Weights of a small GPT-style language model, trained from scratch on English Wikipedia: 6 heads of 32, vocabulary 6486.
Each number is 128 + 24 x the weight over its row's rms, rounded and kept within 0 to 255. Layers, rows and columns count from 0. Numbers have three digits each. The size before them is the row's rms in percent of the matrix's.

# layer 3 MLP gate, 512x192, rms 0.294, rows 166-214, columns 96-191
102:108091097134143123127138151108133145120107138103102122183071113121131107182176179103157148137123144116119184128133134140133137124101095155109173107163109176127158164120153147107127123147138148145163143156127107139080123121171138143128098136123108077108137159153132102120107114101130124126
094:106113166159117151114100108158128116172084099107113121136142073109112141128128109131103140112095110124144134117138127134100101148128153058147137166128165111095156156103119122105156109177138119127099119145148093106117116180086118098148140116142120145116094120158123161151150121170114106127
107:166105160131055104148143120105141121121120152131121163129088137142123135146133161143123106152101138147128171130162109140116165134149122069112115132125156115104132133072163127190132143092122135160137155149142109098114115143123110110122120126145135156175129137118155161100128114112089146088
099:123133115101117104122141106124117134092123078123107148080139128150157145118097113099190133135117120137098130171149143157143102118128095104133087077128145136134122132170096142155145125175128136154158106155114138132136159170121155112126121122105154115146159031143121092131133137156097144114
106:115138160113150130133117124129126123128150092115177140116135107127113112148076110150063152119092115108139101157140130159112166118139113127095118165142138143104120132112083147115115167187135148125107160126116154199119157135147128132101129169155136077104135157104151158128093125117137153114
103:167119081102137120115123150075111115105110098141083135137151145138111137138161152090122153144135138148177138158150154135134066124129122138133120156116092140175147085109120175112110145164155171120173144136120076121119149108148147171125137061118121150131090110109116129148117126123101152159
111:121105120162165133194147117116092172111112130158127135114119107134130134114154086111140133102149148152101148154107134155145168130129095080130112135147155096144147145085132133139121102165120153096097175101106129132117113129139079128141169185100111098188152121104068129125097156135130121107
097:096094155107139141104110156134124123128144118152148085071120132147111169129115126086045125118188097162145137143089145123134158167117098149128089135114131137142149120113142133109104148136133132128133166118127162082155135136123095117148107152127153114083181124129125164138119152095159092140
114:092125141137112131127122148108144107159167079131110097141139099095084126133148124094098129126083151159117104125125110120158187110141174119106108127138136119147113151117155104128177117152153122105125136157115142165154143134115111131139076116146118128132165131132125136162122154089130151093
091:139163140106131114126158143131183132140160105113116104081137129133137098146157163116074129139155132112126119086203085122117117129144121132082126128109125143111171195142124128085130089155124114131129131137128088164155155117110153137122143145166105129113152122103156122127121107173120146131
097:136170115144128148094120140118103146123100115139128131113136144115092110124171162142110151155172098134091129128097138080147111150112124150130084105078162113117106123111136139147112114148145157139133146137121075140128091143138095150132101124147148139124120191129120131115136150142150128082
099:151131109132136126114132160112149136118107096131121177119117131102145127116154089124125144141155119144134103137125153148177145105146125139098117146117141116169131082095087124144109129147098085120138144136156093118162089140083125115106122124140097154123127138154145133130133121123130116161
096:147079142132138134126158132112144139106078111129132121127077141175097123122102143121108098142165109142115144113123136112169129146146101146129137134134118098101149120114143161102147113156121100113156116123124113076152125126152157145129150126152130129173140108133153134141112153119171107131
101:121122114136126150131091100161148110159118120110113115097134093140141119144142117158099138130145142161077141098147133161177164128136098058113151139085157115121129098119079116131146124153130078172109091149114140154174120151118102123110079152124184170114137096136116124132098113168131166139
102:145147158139104119083142122103140135122151136124096161156112159104126110181120120128067112118104149129112144188144104094089171170142097130146106138174120188150114113106065161125162131139130135138134114127145113118119101115129123095150120171150173128129114133151104122113148149113148114104
097:107096163069097143124113149128163119126140115104107122133097110103073163099093137093116152131089146137123157123142124102152078099091136094121139131109086165138166130150110109163123138104149142124113100162123135111139132139126137103171075126158140148128148077104100132124136138113170137136
102:115130175122110144143143125117120110123186113158141101133106140121111143158097121131113090087113119115086150102126145118137126150156103073136104109136123086123146149123128183151104125120096142115116156050129162110066172089138128136104116135102107123125095148110172094120118126100142137178
098:174097117124121142117126122133113110149138131170160069129093121138081195123157122107106115105084127095117140111080102123169172161149133150158137176134155133130128103132119152087107117117117129131124105120096135115140148185092094105120103111135118110162084128118108144125168127110090152104
118:106123129124155119105167145113096139156134111164135134133109122159105159129138115125175144127138154125099100137147140157145129179119128123119110104116093156131117145132100108130113096163120151112119146124092099135155104106144176123154102127122105117137112068161132124146150177147109104043
100:122112133130157141144133119135136131149128114129132089134127144130130154147143147151118122091152102118085147115126143137136149097159119115113138111167101144135129180098113134173118136155115113129148082086104066081166110125114115148131138127128197076119175111145125115163145131168125109081
097:120076101081116141144127151142139116131133120129137153127165122093128126122116134114129125118157160113118100137205088141160107107172134130126076196075100103143133111108154149116135169118104124096101172125113132144150131150144122104139147132168149144096137159106122155156146107124106106114
091:153163155164125103173101094109102153134121156115130163183113131112112134165127118076077150123130102119098130131121097137134126172106169134127111099127137077143160165122099133127115192136167133133102154139097105135124140137155116121144106130175148101098131173092182151098144116114123141106
097:154098114126152138132161104082107171114092133144146090146091128111148107109155138113106152129089173204119110114147146136088119091149158145139144155110106118181099132139168139207118158168155161123091131101102140105151130123079134149085147098140152126121124098125109096103141121136115119129
089:119115113159150122106144179139091114154097140157134092111179117147091108150143086169097166143144091099136084167123075179150107145073125122150113146148156095119172129108155144132165129110146106159149173146148080095102165116086130136119169126123162148103109137066177076083118101146137118097
099:073099115143130121117158122126137092167138111090139179122112068123140170122157135091119119096136118105110099084171135142175128124145159133121110163128111104107148149125133140148122096079136167150085172169088119124093077141155146122096164150151129154119118145108106097118154132154143128057
101:138118140120133120134141148096150123106141077140135104106140084156154104162113115171092112179109170158129155134109127154125109119115128138127140128126113153137191121174123133113161099117124127093167120104161150113071137158124128128133114142142158130091107147128113079131126099107089165131
114:152119097128131114150104114075132160130108119130150168104155140157120146102120123119145156153122110156092145146117100127160128140116126151160124110124059107132145104149123051141120125125092080117127154111127105090163105141109173168142137092145146150134092128108153133164098145122084123137
110:131142136128160127137140100138172145142135128148061151117168143123127129130149112106179178130095148152150126164137135139124102100152111167142139111130090127158148133163174136150150134126177094106124128098124092110174128114114105130136108129164137087178081100091119123125106130144098077178
091:125136160070167147112107143115117127116132146129141132105096149060146177172107147144108107157091164142112161146124101159111143114125185089110142163116119113114113124127117125127135099140151155133138104117124101150097158186100108095147090107127095142152113151126124161110125091181147142113
087:150167139131129099110110111155112091138109101153141180147104119126112154132107118152156136149107145115107126142129127143099162125125148134118162116142191108154151158116153125121120132134090116142131143120138130160161120152110079068127144144159131158113132105127058125154093106149137149104
101:140106092120144159099167083111138135161114116172125160060132117127111134144136122103127132173108124106081118155087132112151113120107114099129101132124124150161127076101069136131184142126145158119128132100129138115099115115088137126113093117129126149181116112099143095142133128139154142176
115:102188123133183112093113137112121130129113151148077089141155120123151161089159096107146106077117141092101121130106166169136153131102110175117158136088148139145133127143126130124127098114174083134169134118118071066113156146129074143133111113147087159147124109151125143116142123127102108114
094:124080129149127115127141129122090130109105154142099121108134093123129167124151122106136143114106114175064108120119148109102195133165132085136111112135095167139116157088133153157091129121142136143143170170128119106074129142124073103113104105133149152087092156107088145142105161118132142163
098:093144120147167116155129131144152175150109154172187142138136068143112080141142084099125104140189119108189161156135101164107136148150118109158121149118153124123081124109121114145152123133114111090135107085166164144122103107102131133131138137116155134139143114153129130101114164148180129121
104:152102111093116101162130155136193145116116131136119128129157098128113104102131143120115129161144159114181136103129144120186120127159122144133114097139151129085195155134118133144136143147146114161123173154192106145147131097139111158134117141140118116087120136150084126125101126129129090162
104:149143078139140120143115150121127117083126102153080164169187122149111144135093169151101135131142138099182143127136100132138092128110131140110089128129135124082133141112146123150157149186105137114118148097131131119139103144138118105134133095099142065164146154148098130157134139122102100154
095:107093175141148103149178135105132120085182153139166153118110098140104087123106146094118135096159140117134098111130103129115095121144137126124104112128125143145117098150151135142156168124115158144117110133133085142173142117136121082107072081148141155153158102132111152163123154129108128140
102:138121136115139157142135154155131162101134130148147171119156117124129107123118139128126122136125140143149087071139125103150107120144117112156142079095138118154155136165151108159122135159139092106156112159143157103107127121134133153099132116103123113084155132137124121115162149120132138118
104:163155161142148133095142124103124130133132138148144148127113159130139143141142137127136127106134091123122086176162178146133122128041096102147150160143112131083121071081115120143137157171145148149090149093131089134156138166149065085139136143112123140164119141116141075152127157142157161127
100:121145104155162108142162129073143125137138128145115121132129087149138126118103100174105085136135152101134187159159098130167103167122104117123098119127129104173151151146143126104116122128196128121095155096141097131076100150106158125128160150164143076140107153135120105163127103148137124138
098:158135183120119138121133142079112123158136156160141134138131158145154117166088100156100119152169118082130107181159092160131160101099116147090134133122156111150132120165159144121131149120194097133115147107129130131102130172141122107152096158145164074156098106091079134113137158100162139135
097:113139119126131145191135142081132135116121121137115185161068185158110151122106088137093134103136141131110139121109158132159134135126108149151156125131110134112097141127125138133157097134124141131152124124104159139171137109125094146125083164063129097146133109148085095130103124163110127170
090:157167134120165155134086084127131100126116078183101095114127152129089121162116107095137119126123174173112142100151122092148132140122181125131153127140117117129110112092123135104131142133087131134123133074135143142120135088144157138158154121156107116146157098113179151133151154154113139096
089:124151146160116107119090122112113144151154105111105162129133106127111082126109176133135114131132154119128101121136121140081109163092113098140073114108173081114153186117128170151101105140112135151142134125108106143143145096121138147069098141167165107127130164149126130095150138122124126141
104:154143161100110077115105118148149147179124126106112138188122150096112137170146159152156120133131153118131144104137151126116121103121133161150126165113129122167157126142178194158109149114128079189103121159123118112112157132151149161153110146128150164124145137108143161120116141122121116103
104:140076077161087109089138066133065142142148122163108125144132111135131134133122157134159162150113139149145112115086116150148146109149169090132103170132133143135115103141115121154161099131113176146126105136124143155124154115124143095153121121154141135132163145121167085088102117147105147110
106:125180112143097110089110120130157127090101127162108118087116114148118157149102084145122133103118146122135147166129082137110123108136118114105111096152184106124138133126106135098106115119097127098140096129157151162099108128148073215094114142131149102151137134102125151147156124158174121111
098:162120107188102114089103079189170118118112132108128145106132132119127137135141137124180106122106121132122137123159192126159133125111129118140156165121134127099171128141080143133142131159162111166119120126074161149157130099113111112147093073169156148142139102118132089174136099103115121118
101:117176127130135132094129179136141135155121107154127050129088126125107079119174169114133118090112114152126089107111146126143158144147120099097116136127062157152116095115116105114128127142124126124086126139105107146127103155143084158115124111112127121095104172161127159098130152166114128120
# layer 3 MLP up, 512x192, rms 0.304, rows 166-213, columns 96-191
103:108109109154113120133177134093097128122157133153147166066127153075146107139122145117155134072102126108150129135136099138128120112182141110070107153099131120101074101153135146151120123128140132134087111149124148153136143200165110108098149111146144127132111124128133153109133138128155133118
098:136132128106139126161144155135136148116112117091128121147123098100114158140113098114108177094145103110137110164067150146105134132047152083141149161167105142151157125120154147110152094152114114107089131153153164132108085140114123157098143112123143114106109111161114144123095119110066096095
106:118169149146098150092152120099125114135098125096141102079144085107129143145104134112093093110140092157140141100107094136096112148085142117112131149130099115095121162113080132108127149170136132131088180120119118092121137135122128128097093161127140137129138149142102121122118145168127138132
096:114139138123138147114176144097150109086127079119154104136131145107150150122122122143112094169146121071090143129091134120130105141100127135161119129100110127103153135142102156141164138147145127149107102104138131128097150127143134155138118117139136150143102089131180088188160153147151107169
094:123157105164189121146080121115141131119152148135156151086103121110127115163072116119138129099117115077143109111113096131125112084130086152140074108143156145100079103146124116128153111127115106126128115098099135147171146106140112119111133160089123131123090086121074084107076088116110095120
104:167148101115129182074115091174108116118123088160121177134154110146116165122133182128088150129128146131197115141120142109127133148136136138105115125130119097117109139089139163129114140108134127140127116159141157116131126111137068125125122102117118146135169156129107124119132158156070149128
103:098114118145173139135099142085135113125133112120100126143160158125119135123130122107145131141064147092106164149145114105089092121113154139113118113134129151130127142139101133135146099124145131121150116087098148152146143121124066116135094143158141163124093121117145153117136094098096135097
095:131155131127121113127128078129121149169103086134114117138112122133113120102133121127142140143111159113144129134116147118122128147147165142099103138118110168110120134094135141133138098117134105170134127094143148130154119117171133148149155110091105137130130129128130117102189153163145146140
102:166129130164160168142112127130145128145112110134129167151141173140151128107110159079156112151145161129118140122113116133118072139095075139148114164101109129123177090136139201110107110122112154131138120111111146106078097122117115114145145121122122120134096136120163142115113092142148125162
095:163116152141119127158133077129128115125089128114109137108104128164117112146124126121142126099125096118152151162178118155156124116140147101137144092141146189143122114157123141148150105130157136083120136112109147127146125121130162122120137167158146143125134140146108119156091137072153125092
098:127130133086103129106143159152147112135154103144138167101114111066137125140080122088155101099106135151130129117143102097132102134113117121129145106143129075109094105143137128101136123112099147109146163106125161071133107113116175117113153117100109155154164113116163142152154161125147107123
099:095147102089121116091120122117145150145152116149130109157084117117138140146139130101087141103114139118121146141128138162135115146114115129119103156109128136141122146120100123170157141140101137091129070090137128095121108110113096187140118069146090156134066112170133112155099117141096177136
106:134142138122107109157133124083097131119133138139119117110121144079143100134151118142143109129121191128118115173107131142108164098111115077098137136123116126126070142113128135111149130116136160165110150108084073179106112138085118097149108115158066120142103118148077110097128125102141150149
092:160169116146103150120114137121089142116124124191109137131090134101159122115134109162143116153133158150136137117141116141106170140133096088097120138140168125113135132108153126172080108116100121094134120137136155162137128144118114065121157118135144097084141112160160141103118129159144078174
102:148122107155125139169097179159127111174059165115144083144140129155106103097192130106181139132127169140105123122153109130157132108121143120111136142133125133144121105165098097156100084107129134099132149137108141157146169131134132105069166145082129122134127155096125105126128138128111143111
101:124111127145107165119114117095087095117090169094141134112093117110139132111135111092102167135129142122165173124106167095116108074083102138154123130167133108141108117114151073100115144133164113103104116081154111071138130151143117129109134120120148146108115116139132146157109096111157172169
098:131134107128089166144183093104139148109157119138116162121123148123119062095183123116141133089113136101137173151168122084119140155134113143125132091133136122114134101153117132111145153199102117098155116087189106114120126087158109117128117132112111140104132173166137131139125118083171145108
098:152097151131141093115137127054116104159114110152141122132137122104141151108124103137109116133116100140116120116137101093141168140150099138190100169133134162131079109120140171102123112133154114079150096174113130119160115157119085105139091170106129136129124132115136145126093137153110102110
112:134139135116111190130064128128107117107120088099097189119104084147138097128122134143091148141083131158145142144124140124099133111108135117151169118106143109104109112126110135168114130130116079130109128158157108101142167113104157156126130141139150130200158117110137146116168155095089140128
095:137159139172116136098165106093092112101106143115110135148134161150115128106117155125120127148144154131109173105179159097128153138132084074134105119118124141105114121088116127104124139117096172113136117151167080127127133101141090116115133065142110154135142122163135137117150124130144167131
087:128117144135104129157078128175103148106113146146134118144128142101158106132157125087128158143107103096123152093116158108117146138126151126139134135143131078117187113164139089128129126143149126111168105169094134170119131137131140136118090100104155144140105140161128096127098098136118124119
102:119163119131145118112091157123139119118152097142088109101108169166148090141168130140140114160097103114142100114128146103086127124177137120109104125162117130114119156105146158110113157113133135088097100102087132161139123137145141171081099183122122141154155173142134082140133115141149157163
105:062142089148157104134112111165130079081164149123133161118123124126146097140106101154128110097107151090174134116133107151160111148120142085141102132171124134083149152106091079114163119126126167140089147129163129126124147120111120169168065196077117157106138171138165143141110101154125131145
101:127094157125140141105163086148122143162119101145158164161143123132128132111149169101146138141098185145114169130156132138152131140147114090101119111130142157162109057094151108109169107113124148160100167064146158115161098146108149124102122118120112158154117087152082128116120059141176123110
104:107116139174114060168134129113132105155147153119100103124123127129143131120143104189104108111116146129132168106087067148137172132118161148128158138078168122129158154116172160116158131125110130189103125138137141138147096132138080133150142128146125144137143091094129139150110166153146121103
095:136145117157168132117126089126115104180104155086134095134088156117136102131121122115132123110115164082125110093121112122098157162139143163119134102130071135119106129144058106097149115117143133102138121122119123140129094116148133136160117123138161168124101106154152179135152121090124156151
092:111115128137126133106139151149098109148146161190103112135111137107168138140178105083118124095098128130145114133096149139110118110115130083098139141123138097108129176099155156145160127120163167132129144110121156190092151133146093060137115174145162159123118136143078109111168139152101105153
103:140101134167148106122126151150134127118147147165138139141184159142173136107119142167177152130114117153151165163149146124130114103126084116105116099120118109130120123153156125132133162148148120099096133141168090098095106134143141099099155126139154124168113116102110186116137161154099152147
097:155121123133194130133150144113118135094156126142115087133155158131121143149163137121114133128139116094106126160168111132157132113143159095092101135141155118129097092126109131100100120129113109156085149092115120120145130108073157184156125167114110128150156123103112090130139111098126134088
088:148120113116105086125161153122093081109152137110132140149139117105137135133160144124121148129077175130129166117109092108124154142162067171134169115112175128126113137129125114149135095128158081136139134105105140158150174107152131160139155114098128151126147090151149151089161120124091107122
104:106126076088120120119143135108117083133119132125098162142114141118123134140128088099100151163105129155131121140165110075141139146137148087118090097106158146193135103094115193113109157107096118077169120116104110100115142110140137179133131178151124134139129123169140120141099146124074144134
108:138104106165140065114139125106133127110165100109125164167108123093128111098119111129112125118117111145116116132138124115131139133153157127097143164103129152087108093162139156130129157132119120161128144117126108070119114105143146112137119165138161129144168106110129110116135131104118104136
097:125138133128110144169144141155099146072095140135093133132112083118119125129133117148157099097080118141111130122095126130135147095125167164108109122139127163129073101125102139130102151136116114139141099151081116144102128157133121124135128125129164103070122145118100128096137110108144135113
097:130119095128128093122171158101160113152143165144141161169161093134091126103144117113152102119135136107168125166156103125091128137119108156114117144096083104128131123065140118161109122153133131090108132131083137124127139132102126097166139091116132118123086099144138150136123138158115130159
105:142113108131136128166125127107170120093106101108139135168136136153063148129122128161144146161114154116110115143123153130122132133125144099113129110127146157075160161164148103139156187123159116143125167149166108149133126183154106151151098143127121086112160109141174154148102145129109106127
095:163155110100113143125121104169084087116057122162121102098132137103134094106158117132131106106073165129132105145148133145155173148129111140109128107098142139134066147112154134118114086155124123148132121177104147103161128159099107146158139141153113133116151107148150135084177154169135108134
091:131134119129133107097150150139164136137128054112140145123140168079114087145106138153131149151085099111130138132117160100122149152116131157099162087110105104145136144115077129072124124143135142147161129136110145137145110159114066130128119135135094126134150138181126148109100108084110139131
095:132167114121144134137103129163113123091140153192178101126135111129125116135091136136128110151140128115149096087144147129121110092086116117119154108105103123137173144157111161135105182132168110158143127144155108136133101119135140150118120107115128106100132119113118141089187192135128167150
095:133096110110111087129147157112095165106096118137113142148169135136136136142152135129116136165120122118107154131116109149146162081148095123135128136110171132099136134141148146109159104163116168087143130114139129097146129137108138130127152083150125156191170113132102157105134174170056140145
096:111148104159153125150151145112152143108150117140155171078124160116129127104114108107153072065137142112134148120150103125139113165129164136111115139114114104084147165095183124131127119113147143117132097142149132156120106153090066108131130134105127135108140152099114135128143124158149165092
102:167080118131135112135129138119090142152104130153090140105096104122114061144117081107162114125071127117112179137116114124134121167150159098115155097137113149155116136130125097154080077118111121094157141089161084124153087114148108115136133139101159102104137156090122109153124105126120116097
103:126117127095130164081101137144116090159136123088098138142147147062139120138137159159133175096116145150172119101099137144147124150132172159156148116124156155116109123137125114099121156137124156125166107130151105106157143132131113143145111110128118094092110119155124118138099104097195112148
101:097194122176129137112121116155121101106098138146105142136134152148119137165133169139137091081143157138128070118171101171127108153177150128123145130112118119104130187117132129099162133112093109119096136123127136115103146136139171146129130149148099128101115153139086122142170118156125142150
089:136101157114126110145114111122114129091126129107136154101121185105085102128095148119174129146136155131112105121136127085103112115132111112121126106145104113107048120119091132144144127133131180164134146177091162107119161133112073106151134169100116119146134187121133147101121072080148141121
098:131092124153141089124150130111131121122128182132123139112121149122114151141120111094130137122134094128109155145091158137128153139139157100167101168151123205107133118148127139152145146163125160127106152120142115150121130126142096107175132117164105087123125112109108126118127084127135138155
103:090118098129110125110155141147181140082140109128096116145140146103089155163135154157130121138143159142104110127093129124132138160142111159175119105143121156158110106137151143131094108106149089085123077138137125117113087127126161175114112097109134121113158123153145103175122111132102101143
087:145123108140169135087126147114099166118129154144097108145114103093124097112157120163086105125147124118113145163098163136125163139143107124100154108213142114112133120164157158101180153156110137137105092099130127167126127190110140131127145097145098168159121110149134131139103120111115150140
096:116131103143168157096099126140149095096115158144090170133153110141117132118105134115163114078132112155121133146127166151135127124137102137114110155108127109108124119084132138123134110145134174134075155140138108151151149151104103088136161141124145143142124150089183138137111138108109152140
# layer 3 MLP down (transposed), 512x192, rms 0.285, rows 166-213, columns 96-191
104:209127125129091159133097142136168112185149113150124135128136122092117150122129127128118133128137126099121169111172115104144125097115127135113166101107177101163123125139101147149136090099137123110081131105119095113145166110081122154081116118120100144092120148106145118098109124194134099139
103:131136148125153128109125120128130115119105105146126127151173125100119164123178136124103139116098115126169143174123145123104058158182118092140105134070144095142118159053133136149132142112103123142109116141144106138117145188129126154113087089129137126103145131179125138163105142105084113139
112:133141166138155101126134106128137114131147091134151168129107072154104175100124169127123123153101154125098131110116102143101124158133141150152137117125145113116097174122104137122135127146113106162154104110135162087120112154102144167073163101129088132109142140144122138093161129131101106141
092:095089140134125104103174131129133149138131106135154123106136138159155079114113150148164094128161139114113157126121140168147125131157105125159154107131139091136154168077125188118127159154163148133110141117145165124121176133113132159120110127115160123159105062111155123089157128157075123149
094:135128093111145111161157131154131134067141084155152103114125106087132113146079145152143161160129109105160124130081126121076152131107146129126094095157106157114115146096096154132108168127139096149147101133076147149151112122171123125097115143097116105130118106097102169116101082144112103080
103:071120108125107096079128126177134114136144124128118144120115100121132134146099140103119116083128100122163135115132128126140139095127108152120136119097092103171097116109130178070137117178146155130144095114138124144116133108089116155128165153123158148146152131125113109088133092124108138127
107:116128148143126161121138105135075124130148147118086126150139128180115173160165101087164087091186146155131161139168105085139096140100156114105115115102122124078129091146142121106100139156126101133103128137160114107136115086069131153168130122177117164110108124119157161099126151105099131133
112:112114130152076124119099164131124110163104109114117136131127139149129157152110131076124123131133182128127109126132136123130190158110086146151095150107121113155125166093103119128167137154122106142141153114157093083143105143152164126155090147150109093144130158142126140121157107152091137165
099:132151141122133108148109117111119104072154119160136101108126107164133148175103127150159120102102124119124127139114121127104150125138086149140056155121118117116133169117075099170144137154114135112125138155111081096126091152139159113107162127165116122106119128120113104130135090155118133144
095:125130114141113086168116159165116186140117123137116094128142127143118116142102153163158136124151124102156126144135145132116104090112129172120114109120140105161163124085099138128161105110147092145132121162117103110119167135128144138167119130151172123100102077079121113126166158151088118146
100:124115152178116103109115155111132152154137132154141154146152140138108152121171141154128135123110118159111151093114122126139126109145125144110141107154113169127134129115126149101124188082113126143072097132079159154142130126109146122166115120118149120152144144176124129121139112138135136077
096:179137117127140142126106150133078111142115121111163159134138150114108160133132126129143095126117086135127070082148136134126140146145095113106125059140146097103107160126128125133110131149145163146097133119145117125125147119144111106118139164169118132128154152192141142125107168120137148129
101:152153148128153135155094159129118154130151122126150155081161164117121134155143168129105093143127146104121146096152133117091144105125121120152126107109123130143123124078135113127121126105123166111140194145137113155102102138122127167127104111115121141124138126203141120122123092143145107093
097:144149101116101084166125095117161105170101098118124094136126133140076135145135088112141111132116111121122134147127136120147094120147113137115159128114159117125122110109147119165106114138120114101129112126132157207120122131114118100111081127147159121117118089130167127105101078064113082152
105:142152128128121104098117100141109141131125182146089090138139124151106080102104147110118094116150150126142093089130148110104147106127133142080161133135090120106113100136133140104160125155144104125112086146124133139122100148100148141139102091086185173161119070130171116143083118094089100152
104:165076096161116114180107131155082109119094116099135101116127155123115137137117108119161100141064081124158165126146139123149118126144174120135074114123146112141146153123098131139109135092119131121091136145170123139161136141136086132114153180116161096084080121090107148164141125156133136101
105:147089124115117119123121116113111125132125107162120127128156160131117090107108145124124115078163106142100128129110146128143146160122102148106128120117165139127117138128095120118147119130116147117090145109129132160141101107115113132102143111132138140111158130187092104126148113127154148151
103:138069136116168126116154133119098131131149162135143137157121150087137139110118133099171088097144124141171110107124123124134148120122137145139118124141151146141114144084125162167154140130139112128135149100076137190152131140127140144142098060109139093137077110147133144162133135164143157124
106:073106141155160162153171129144112124131104177153154128132144125111095086136126122119082120120119070120142174118108102116190138093105138143130186144143139102120136132132126114086114144118082152114141098114112161161163151126149154138146167165108126080134123120119134119113133167116113161154
094:161145130149133166141133138109164170108118132145134159103147126149137146178110131140122109177136140144116172127122117135111133161102151136103127113075156097128102126116149107168109097133118124132093097146111137111125150080138105145096144116141118136128135147129145147144166185157122127144
100:151180150122125144131144099151126108138104067093151090118145176118132104126137124100173113138138059150117113105147126109140124121117162145109140092149130150120112141100113137099127106121132184121108114142128137128122112134142096103186170108110105154119104120132119109085085096100137120147
106:125121128113084150155148142126161150191178140131112128099103129115109142121124113107164112134129156136126139141107145160124106118115138119113145151116125117053162103138133138108109078152086129144140098167137153144166127126126148108076076165132121170167124123139140086196108131104157115133
098:099137135152158161109146143186108117096150093141121167114146170132138182119114132144125164116121130086132131085157114111136096159100081103154118126142131124100110100111109143109135118078137156107128133150135117156110136119149153121170137144136110101132096148140104128096116133085159138163
094:098130145119123147116124120137093171164111121139110104145088087088124091127109136143155126118092154138077140085145088118167138118142088158114135118092096162165138095146136145144123115125120141108112134117136167104140113110146118133130088113129110145120159150128113106111147120046119164130
107:146111106115111162125099157140141142109146157117155148106090102111113108137125145131144110118154107120124145125149160134158154093098121144149115149127170147113152129113096117141188134152127096136091103147121148113090077078135105077128100116134142171122116129158117071114087157164129116115
093:091148118092115118127117127106126104101122135131157134146128112130107139115113124127116123083087173133131112138107131133136136093132131152104116153129160097165132122173128119112134074130125138107182166111128134148133161174148117123121120178179153122112142126145108131109154140120139150094
111:114132112129134110120157153149105165156167143103113111140116135140115100104139106134127166139134161068170156129145162144130145090121117110113100111135126177115118099110129164142118173181130173109108145164079122150128137107111131155123158126115134084113119116122080130100134121111102139120
106:119169144131153113136130110104144154101123107145113128120149141115124150115119162082120168176111144121144144173115120126101162127118143141128115119122114084136113130112127086116130135142067116090126131162076081124136144139114073197141109136102125110145140111107190166122129137160139100136
092:153106139123116119109115087125163121117127114132166122102089155126104119133149132160145128146174148147140115166110150100073163138155155115069155110135129098133122141153127153136120112110127077103107125127128174105146127105106135089112146122132123123153089148132137121172105135119121105126
090:083156105117172177119077117144126096139071145112140125132139122122155111133103098161140094100126090149151098149124141155100136133130151076095158126122149121117129119107127103110139134129122112117123113156169109114151132149164090128160122103132117091099123140115127087184125096120120137147
094:130176119132175149116158113142143180096116123147112144156136157108156097093099174164120146104181100133132092135128148165109126128089118131121137159170132129097092165172142113115105139139135134175156117127125164126153150109137095118148105106120109126112158162139164107151090085141137146082
110:144126106180100102116083136183113110147135113136125052133164099120151133104120156134146136110131116088134136135113120126132154119089087178150113086143126140123113137083119177125103127087175126125143098081141143132108080134118145121095135110094124112141116108103145165108143133147140118141
096:136122146160116158122147134119153121079114133105137105145137097092137108167079151167167150132136134122107133089184117079139138110166106106127111107109144128149128129154153140105155174106134131100123124121161078148116113119134107209090140111162122149116096126165131148178153130165148135156
091:150127123136140156150145120129135155104094180114130150152131137148135115117180130143132113157132157121119104113144099102132115200151112125115095093129077122120121106186142126095137121125111169145142160098177174178181089141124141136177144136094123135097135143121139128063106113130135134136
102:140105119135136113139096120089141117121142111186155154144142131129170144109131145116110129104136124137141134157130108165141139152114117136126145135120128143122143126117108167133136135144155103117155192116177083143121161108142111194127186153101140083117130115125067118081137127127090145141
099:138124090113124104114121145125169148116109135083132097092124097133126124120115159117127115108134105110137136109125099130106100131109110143145179154113100113134176168166089151125105122114076160117143148158175092176131139098149109150124130170106155135131117131150170088127140109069148152185
100:115136104108112113161129105121132188130122145141136160085111089097093094165141142153137109121135123135129105153096090108101156131139075147105125138150133133157166148140142145125139090105148164153118150158128129109108111105058119158095118159121108155106118124127123111115162125146111113133
105:115101137121145154152096170188125129131163191109104156129148160133122151143129091139096137110116085152135157104086122140125147101171161131145116151117125169112137191167147108131117181119110174161138096139116059106148100144149135144100134106136098121148115138128144106123100148119140162129
099:181133142149114118142123132113126140093146138128116114137116139130134151079130141128155121142169111117142127101118126101092085149137125143113143132160150146141137112100115113130127129123140144122159142128174158119170089179136172109170148129118159165171119119092088151129114146114104090097
090:122116114133101111151140133106131163129148125166157129131121112089150124101124127117124111195130115131152127123109143118124135146113127105122126142128184101126093175126090121120163143138182085137117157117113104145146162166144139170097170111130079096113119118149090112152109120141135141115
103:125193122113130110132115133139111147126089108150131127140136140110130159148127128137089120109158136128121125146136147110118145100150149162125135148116169110134121192161094115132102167136125130095176102129099112117135104146097140104136131121139118111155153127125113073177099152193140113109
097:142123116131104170146099139105168107135118138083153149124137124106134098136146149142110155137131162096108099131121121119113108125148132133107138112101148147135121123093128128116143102127135117127137158111127159122095071168102088066147159161142119180168137127113140139126093138127189092101
102:115122155098088123138142123121136131118092095171152064140118142163115078131126113092117102147104123165115093116140137123110154097127122098073118129142117115101179179132148112149132127167115109156136149139107110124113171143115142097163125150167126181143175156107147148148135113105088088119
090:156104146136107126151106153151138115158155132104118155097162123161141143124147135149167107132134153112110151091144137157128141142108114179135062124087146117068085158131107156110135120102137100148147154146148098159128105123140124153121133158134119133118144134130149104112139105137124157126
108:102150127121116110128127122141124128150097133111114146132127130128136108154147140113129119146113093159174102142107158153133175132132126121157130138124150115085155126102148113162152085104101105107099159158120086106081088137162152131158129160133118112112104131079180131108126130119094116127
098:102107098141110128129168141126126123150159140156160145137154106129149094139096138132138114088136126114116141136127119104138121146119095140150152167115154118081127131089123084116117073130110129131118131128130159165157114129125094120140125157127115123071150132104158142124140136137102155087
104:107167149101117222118138131113111127176140150147107103121119144059160148127127126130133086091138133107126120125094147188134122149136132093101154132090135123110086112124155158154155115155132119133158148142083123137160151137105123123114102077166100140141120096152177148131099161113160139113
099:149080120141157105149124148168141150186132142085173111126145091126102140129132115150122092097102155130144104153144121132138109146171125126111081107117151199130139160120150134142093123109116119119194126159150101111134143114117159109168125163128135131135157140131161127087124144141143117101